{"n_layer": 16, "d_model": 160, "n_head": 2, "n_kv_head": 2, "head_dim": 64, "d_mlp": 640, "vocab_size": 2048, "activation": "squared_relu", "norm": "rmsnorm", "norm_place": "pre", "norm_eps": 1e-05, "positions": "rope", "rope_base": 10000.0, "rope_fraction": 1.0, "qk_norm": true, "attn_scale": 0.151, "bias": "none", "tie_embeddings": false, "parallel_block": true, "extras": ["capped logits"], "init": "normal", "init_std_qkv": 0.0314, "init_std_o": 0.0, "init_std_up": 0.0314, "init_std_down": 0.0, "optimizer": "adamw", "lr": 0.00298, "lr_mult_o": 0.914, "beta1": 0.9, "beta2": 0.98, "lr_head": 0.00462, "warmup_steps": 297, "schedule": "wsd", "decay_fraction": 0.355, "decay_shape": "linear", "final_lr_fraction": 0.05, "batch_tokens": [8192, 16384, 32768], "seq_len": 256, "doc_mask": true, "train_tokens": 165500000, "steps": 10148, "dataset": "wikipedia_en"}
Each number is 128 + 24 x the weight over its row's rms, rounded and kept within 0 to 255. Layers, rows and columns count from 0. The size above them is the row's rms in percent of the matrix's.

# layer 3 MLP down (transposed), 640x160, rms 0.198, rows 100-119, columns 80-159
size [120 122 110  31  25 101 119 116 110  21  22 106 113 116  14 123 109 108 117  17]
[[125 135 192 142 106 109 119 176 119  94  96 101 124  78 152 106 162 138 131 111 140 148 138 126 100 161 122 138 176 115 127  98 132 103 140 153 142 126 146 128 136 124  90 114 148 106 169  92 102 116 179 139 155 119 153  84 109  91 103 154  86 163 127 170 187 164 124 145 120 174 113  87 128 132 141 103 117 130 172 118]
 [127 156 133 119 158 164  96 144  86 126 119 114 148 114 106 149 156 116 137 130 120 139 137 131 167 130  97 123 132 149 139 135 144 141 136 122 154 115 144 131 168 118 164 148 139  87 117 117  87 145 128 124 103 110 159 103 120 137 129 121 154 128 160 115 139 100 115 105 151 136  62 113 110 133  95 128 121 143 129 123]
 [103 142 137 155 136 144  93  88 141 103 128  95 128 157 128 118 150  89 118 131 128 144 149 121 144  82 144 184 102  94  95 142 146 205 126 137 120 107 143 121 112 122 169 104 107 139 117 155  98 144 152 123  81  94 102  98 157 151 112 181 166 135 119 144 101 146 165 124 156 114 114 107  88 165 150 121  93 139 115  90]
 [121 124  57 154 119 113 130 127 147 131 123 130 138  86 170  81 130 127 200 152 124 131 154 135 118 165 134  99  91 103 119 121  73 115 123 169 120 129 135 145  83 125 126 127 128 140 139 148  85 159 162 142  54 164 133 109 155 145 163 142 123 154 132 128 104 152 116 120 117 132 121 169 127 160 147 117 123  95 115 103]
 [136 129 133 136 133  68 132  71  97  99 114  97 128 123 107  97 153 121 195 124 185 112 131 125 112 145 114 108 108 101 149  75 119 158 112 149  71  79 147 149  88 148 126 105  81 169 135  86 110 136 140 102 129 128  78 148 145 186 137 130 122 127 132 122 130 122 142 114 143 116 144 169 119 115 155 110 168  91 131 110]
 [109 138 102 123 153 123 136 151  98 111  96 176  79 120 130  99 158 137 136 132 169 111 114 139  81 157 120 151 119 121 149 150 131 145 138 104  93 105 143 182 107 105 130  98 123 118 143 106 113  96 106 149 104 117 141  71 104 132 146  94 112  97  91 113 142 102 121 134 130 104 134 159 137 133 143 110 123 135 169 107]
 [116  75 101 170 144 127  97 132 132 142 106 134 134 124 120 102 122 107 113 179 146 101 108 120 123 177 138 131 124 102 129 129 158 124  99  94 121 110 144 142 163 142 121 122 107 154 127  99 210 137 152 106 121 132 123 141 153 148 158 149 125  37 110 133 151 106 116 139  82 126 134  85 137 129 141 149 147 134 105 106]
 [144 106 121 129 124  98 150  84 111 143 106 158  67 105 102 149 121 159  80 128 117 113 135 101 174 131 164 125 146  84 143 154 163 115 120 143 144 130 165 171  96 147 124 145 118 143 141 114  96 115 134 141  94 135 140 144 111 128 112 162 131 162  96 109 126 135 175 146 121 115 124 145 139 124 117 118 155 121  88 121]
 [143 154 169 102 119 161 137 186 135 146 105 164 138 134 131 102  94 167 105 156  95  94 166 156 115 143 125 107 121 148 170 121 186  93 134 114 114 133 106 160 112 114 161 127 109 198  76  85 119 131 129 120  73 117  77 117 133 136 100 122 103  80 120 148 163  96 122 149 174 137 105 129 102  62 110 106 135 137 140 143]
 [129 127  92 117 146 123 108 119 124 135 142  93 145 143 129 126 130 122 127  90  92  90 137 133 104 141 125 140 129 156 117 138  92 116 118 144 128 105 124 112 137 143 153 132 141 117 131 131 115  65 189 151 152  90 125 128 158 124 137 118 135 108 185 122 106 175 157 153 119 130 123 120 131 118 147  66 106 122 145 102]
 [141 151 139 132 117 109 140 138 120 114 114 143  97 108 152 141 165 131  98 139 142 138 104 115 119 185 159 129 155 110 111 107 132 125 136 144 128  97 136  99 104 106 151 136 138 142 169 149 166 106 133 115 122 122 109 124 132 180 141 169 145 141 138 166 150 162 129 116  94 137 114 124 182  54 136 158 153 151 145 159]
 [122 124 156 111 106 137 159 144 101 120  99 117  67 108 135  94 132  95 139 134 107 122 113 148 159 129  82 124 109 143 167 146 146 162 144 144 123 147 119 120 105  96 117 178 132 157 116 150 123 147  99 105 130 135 117 179 177 131 171 120  70 124 104 113 159 115 122 116 141 125 159 149 130 137 130 107 119 148 130 146]
 [130 115 132 134 149 124  75 183 146 121 145 121 120  98 135 121 134 121 109 151 144 151 124 103 148 107 105 120 133 125 140 132 161 136 129  85 112 121 117  92  86 135 148 148 146 169  84 121  82 122 124 116  88 134 144  96 147 155 123 145 114 141 154 159 124 119 108 140 137 121  98 115 142 149 162 155 114 113  82 155]
 [104 137 120 125 134  93  97 115 138 151 148 157 148 129  98 151 111 160 134 133  92  89 143 149 113 146 138 113 136 139 125  95 127 151 113 140  99  98 113 148 119 123 111 112  99 116  73 141 150  71 156 119 150 149  66 106 135 156 110 131 147 138 111 136 124 123 166 118 169  94 120 169 111 126 108 135 101 109 167 145]
 [135 157 182 114 150 100 109 113  83 115 105 150 125 104  89 115 117 108 150 131 164 124  80 102 137  91 119  77 129 123 136  58 154 115  91 149 138  99 146 109 143 120 168 165 122 125 123 121 129 136 132 138 106 150 177 148 115  96 113 144 123 150 138 113 113  86 171 115  79 163 151 174 172 142 147 141 147 122 125 105]
 [ 81 139 102 158 119 130 113 153 140 112  85 101  93  92 141  96 106 165 160 141 101 125 153 134 144 131 140 130 124 122  83 129 135 108 108  99 142 148 110 111 103 139 121  62  82 131 120 102 142 101 118 109 106  96 122 138 113 162 137 124 155  72 141 146 108 111 104 100 124 123 154 134 129 128 108 140 165 194 140 110]
 [141 153 110 130 118 168 145  98 116 153 126 134 130 149 111 108  93 105 114 148 126 130 143 152 127 126 170  86 128 110 162 157 130  93 129 162 111  81 117 118 110 150  74 112 134 109  83 127 179 145 136 119 150 115  86 135 120 155 113  88 126 116 133 106 140  89 189 127 165 110 103 124 134 114 150 129 127 143 111 132]
 [118 176 158  97 134 119 133 128 149 109 114 103  86 115 144 132 105 145 177 161  78 132 143 138 116 121 181 102  99 150 153  92 150 166 134 161  99 129  90  96 138 141 135  97 198 107 173 123 112 102 116 122 136 149 140 129 176 131 133 106 124 127 105  99 131 139 174 147 139 152 130 124  91 125 123 172 108 141 127 129]
 [105  86  97 134 115  90 145 124 140 170 106  99 118 154 100 128 116 105 153 159 144 108  69 106 167 153 109 121  88 136  70 142 148 176 137  98 121 150 137 141 138 135 118 102 117 104 122 100 140  98 104 134 161 106 145 142 137 158 131 107 114 164 164 121 109 156 140 157 158  79 131 126  96 165 137 116 144 122 100 107]
 [133  98 138 128 130 154 139 133 158 100  59  92  79 105 131  98 136  96 135 120 134  89 124 125 126 130  94 108 115  90 118 120 133  99 140 154 122 107 118 202 110 153 139  83 169 147 136  90 105 111 148 108 108 128 132 144 134 132  62 145 109 138  89 147 105 155 139 127 112  81 156 130 127 154 123 103 108 132 134 108]]
# layer 3 MLP up, 640x160, rms 0.209, rows 101-120, columns 80-159
size [124 108  35  27  98 121 114 111  21  30 107 116 113  23 136 103 108 118  23 116]
[[ 94 135 106 120 164 158 126 137 168  94 139 137 121 126 122 157 140 148 142 118  88 137  96 124 162 103 129 144 138 136 126 151 133 118  86 109 140 151 190 121 137  98 129 142 125 144 147 133 144 156  84 131 110 126 156 171 113 119 106 128 128 143  73  99 130  78  85 153 142 148 172 170 134 102 111 146 125  86 123 136]
 [108 138 114 109 179 177 168 112 137 102 132 144 107 135 153 158 129 137 148 125 158 132 108 128 113 160 149 147 146 138 103 132 112  99 127 123 165 113 131 133 123  57 127 126 107 100 142 164 124 136  78 187 163 157 144 158 146 134 167 107 133 104 144  89 139 118 131  48 109 144 116 129 108 113 105 122 151 146 107 111]
 [149 127 112 129 151 132 139 110 128 137 156 127 176 165 101 134 102 120 128 116 142 158 117  99 101 114 136 167 141 152 103 137 164 126 115  65 127 162 192 133 167  79  87 142 137 140  92 142 141 125 129 140 165 118 131 121 116 111 111  85 137 140 127 135 144 115 121 103 144 142 155 142 162 112 134 142 123 140  92 154]
 [160 143 113 105 168 123 128 111 133 114 190 109 164 136 115 139 114  97 125 118 139 138 125  69 146 114 136 139 100 162 151 134 143 140 103 103 147 181 162 151 173 125 109 154 146 137 134 157 102 145 116 129 147 141 153 107 138  76 123 139 131 147 134 122 119 137  95 109 146 135 130 132 133  97  83 148 135 104  95 152]
 [177 116  76 141 150 133 137 118 175 136 159 162 111 117 105 127 119 147 140  76 125 145  80 151 162 144 134 166  99 134  62 124 195 131  83 115 131 127 128 119 130 128 108 127 115  68 112 137 129 119 127 142 160 136 130 135  98 120 134 133 126 160 106 142 142 125  98 115 139 117 126 125  97 157 122 144 102 150  91 105]
 [199 129 147 165 135 142 145 133  91 142 173 128 108 130  81 124 133 190 127 115  89 112 120 154 138 167 162 138 141 135 113 122  95 134 122 121 130 125 143 114 148 100 141 166 106  73 132 152 144 125 135 146 143 111 139 175 121 147 123  91 127 122 129 144  87  94 129 136 114 165 106 175 162 108 139 174 132 193 125 144]
 [136 135 167  91 155 121 143 114 156 131 157 131 126 134 134 156 151 156 104 130 134 129 110 153 119 118 161 150 113 164 133  94 132 157 133 118 129 155 161 151 126  97 123 144 106  98  92 157 108 131  71 143 135  98 110 115 121 136  99 171 140 105 105 175 163 137 154 142 106 105 173 170 122  99  97 151 152 161 116 128]
 [213 139 128 155 175 102 149 168 147 125 167 139 137 159 137 118 117 143 125  78 144 118 135 153 121 147 177 132 148 106 122 132 175  95 123 114 121 108 137 151 118 137 138 168 143 149 151 129 131 129 115 131 157 105 164 129 134 103  92 124 180 135 148 111 115  99  76 119 108 147 122 151 129 112 148 113  62 134 110 109]
 [148 110 131 111 144 135 126 135 146 136 135 153 128 174 126  86 113 127 119  69 129 118 132 111 100 122 135 103 122 162 136  93 144 108 135  66 123 143 126 155 186  93 122 143 135 143  97 154 114 162 130 141 118 143 145 137 106  87 151 135 140 139 124 139 114  90 117  98 152 120 110 138 137 122 127 157 134 153 100 168]
 [145 160 110 106 150 131 133 126 132 135 145 132 147 154 127 150 117 122 147 124 134 131 112  93 128  85 128 208 134 140 126 139 159 128 116  91 150 171 136 166 156  81  69 139 141 110  99 129 121 132 106 132 136 131 141 135 127 121 114 127 100 158 139 119 158 135  75 113 166 123 164 138 184 117  98 199 121 131 117 154]
 [140  84 116 143 114 118 127 119 145 122 113 201 103 111 125 132 133 147  96 131 139 120  97 104  75 132 131 137 120 133 116  96 141 141  77 122 126 150 150  94 162  85  99 115 102 134 110 131 137 164 123 141 129  90 121 105 136 140 156 145 141 157 122 144 150 140 114 135 102 108 118 107 139 137 148 132 131 133 135  85]
 [131 137 141  98 131 114 143 139 157 131 115  93 119 126 127 135  59 139  96 150 108 115 128 143 128 118 128 140 102 161 149 144 115 104  76 119 130 129 145 130 106 125 149 147 108 132 103 145 138 145 114 136 137 147 144 145  88  93 167 125 104 116  80 131 126 129 115 134  96 114 162 162 187  83  96 139 122 118 143 144]
 [149 109  98 148 125 109 172 161 107 144 169 104 153 126 134 154  91 113 150 101 125 120 139 160 128 147 111 128 145 170 125 148 135  88 111 146 145 126 117 146 161  93 120 155 144  91 142 144 135  97 125 145 127 115 127 145 110 105 159 138 121 148 127 114  98 127  76 115 170 160 127 119 108 124 127 104 177 145 164 112]
 [137 121 122  78 131 137 124 131 167 134 144 139 167 169 128 119 118 130  91  71 130 106 125 126 108 123 131 165 122 124 137 126 124 120 132 127 187 165 150 140 128  94  92 131 138 118  84 126 166 134  81 133 128 138 144 165 114  92 134 152 136 163 132 127 135 130 118 113 143 111 179 134 133 116 120 123 130 128  75 157]
 [128 149 107 101 137 109 158 115 129 152 144 140 121 132  96 131  85 142  60 139 121  98 130 133 142 149 134 206 110 158 146 128  95 136 130 128 141 133 134 132 130 122 108 110 114  94 119 178 140 141  76 175 137 144 132 122 115  91  99 114 131 123 133 109 120 126  94 139 108 146 170 118 124 105 108 170 114 106 122 181]
 [165 136 169 103 117 115 104 155 187 112 144 115 145 114  98 112 103 141 108 129 118  90 134 121 126 133 177 165 153 162 149 151 150 162 116  97 112 138 176 134 148 122 157 125 116 108 111 126 139 148 115 119 142 140 172 109  89 131 111 118 123 136 145 131 146 136 111 112 145  92 130 119 159 122  93 191  90 152 137 146]
 [109 128 141 138 138 112 123 156 113 148 164 103 147 128 123 157 126 128 140 133 156 155 122 126 134 143 159 114 160 116 128 118 177 116  98  65 123 152 133 137 148 115 137 134 140  89 111 180 125 104 126 169 133 112 169 112 144 146 163 135 146 111 127 138 137 103 155 155 151 179 125 136 109  83 170 152 164 110 144 164]
 [147 117 145 115 137 142 106  90  92  99 124 167 113 129 149 131 123  77 137 141 114 108 129 125 112 130 162 133 167 137  77 152 146 110 117  61 123 148 159 117 156 112 147 109 124 110 133 100 102 140  88 161 138 142 141 146 103 130 141  94  85 124 111 131 171 114 124  95 136 154 122 123 134 130 150  94 118 106 138  88]
 [151 119 144 123 156 147 109 123 134 101 185 126 107 136 122 141 114 131 115 113 140 135 121 123 132 116 152 182 129 197 154 102 139 132 113  84 129 147 135 104 167  99 102 174 141 134 119 162 132 129 105 131 165 145 135 173 116 132 170 147 126 131 114  86 139 136  99 120 168 127 110 125 142 112 157 170 127 114 123 132]
 [113  98 114 121 133 157  90 129 116  99 140 104 155 107 123 109 104 168 135 144 103 127 106 125 112 143 171 149 117 135 109 127 126 156  83 100 128 142 126 135 150  97 110 138 112 137 120 148 122 124 127 164 104 158 128 164 105  95 104 100  89 128 144 144 171  83 144 167 179 149 115 115 117 115 106 146 122 112 141 156]]